Weights of a small transformer language model.
Size: 2 heads of 32, vocabulary 4010.
Architecture: LayerNorm before each block, rotary positions, no biases in attention or MLP.
Training: 93M tokens, 2961 steps.
Each number is 500 + 50 x the weight over its row's rms, rounded and kept within 0 to 999. Layers, rows and columns count from 0. Numbers have three digits each. The size before them is the row's rms in percent of the matrix's.

# layer 5 MLP up, 576x96, rms 0.18, rows 558-575, columns 0-47
101:499505488438471565532407580573500567489425519488500547511449510425434522441549523578461412535459532562525562461520497421479408439566518420417461
104:517567519477490465519509541547497544523476473515520586457387485447574545533499460399524484427545621520559374501492489461537445497527455439450483
093:530468478542508437552541441485455541553586464434558532428512498590424446592490558525529477534446402560520485437477560550573486604542555461551532
108:478488553487525441592554482530441458502554566513549476524450514507514599570451521390494471442474579569615507514470478476464555494434493551458539
093:531455560596432439456540520475528459503501499461494484491470464414491520466524552535487488459467589511484494527447526528455531520548526499585429
107:495456493465508399514478489529483527486559525562417417586478406489538468575592500416539488569566477458432529556473404410556584529603504505521468
106:439563546537553457540472495466503522522503494509551515518567521467473498460401494523587425515478468487441353457483424525489500432519521512542558
107:514565458603476478463476478575447490461509543581553472449495502533613495552502514435452453517421462425444423422479608488571522550430505590484489
116:443492453516532503511392370475449537467440491510467563512448506481441510595539470482484391575539544506399425566488520477522500420488589549442459
093:500430418541516358493507627497471628464486440513442520471560529560419492529591510556509534390482551548477624435487538465518435529510542495472485
105:498551554490546580502467552564500482493523511427495547500470531448447446550433530470549554534468556418523488497438493501485556574544412443494478
116:519533474520509493552514427456397503422512438500518517562577415514467580506515471419571549525508532425527397530502439525505508483520496473572495
097:498458472482487466499499551391516601512537501543489431432523435527511604494438494458464464553405480465465568456570490516495468369542609481471525
102:461514504436412603434501515571500514517429487496515401525467475500551461488467529526437470556498578506553590602539480545549522471532546450421541
102:580497501507528411507530453486495472365529542579442407470582432447552551540476486409425560537541444483537573545529499495501512537615545476456450
102:502470486487452494532545487438490554515457492423437499474491497584575435555559433505428423556530498470419517468474438529516464394611494583490540
097:501528582524548468488546481404424553474538488428515510413484507492528529503515431483534604499590502511464492497475540568475538505500408462554546
113:421431574500493441588424448519507484552598499493507546534456501559457483501459538491566509568487518439487449499605421611537470495574476429505502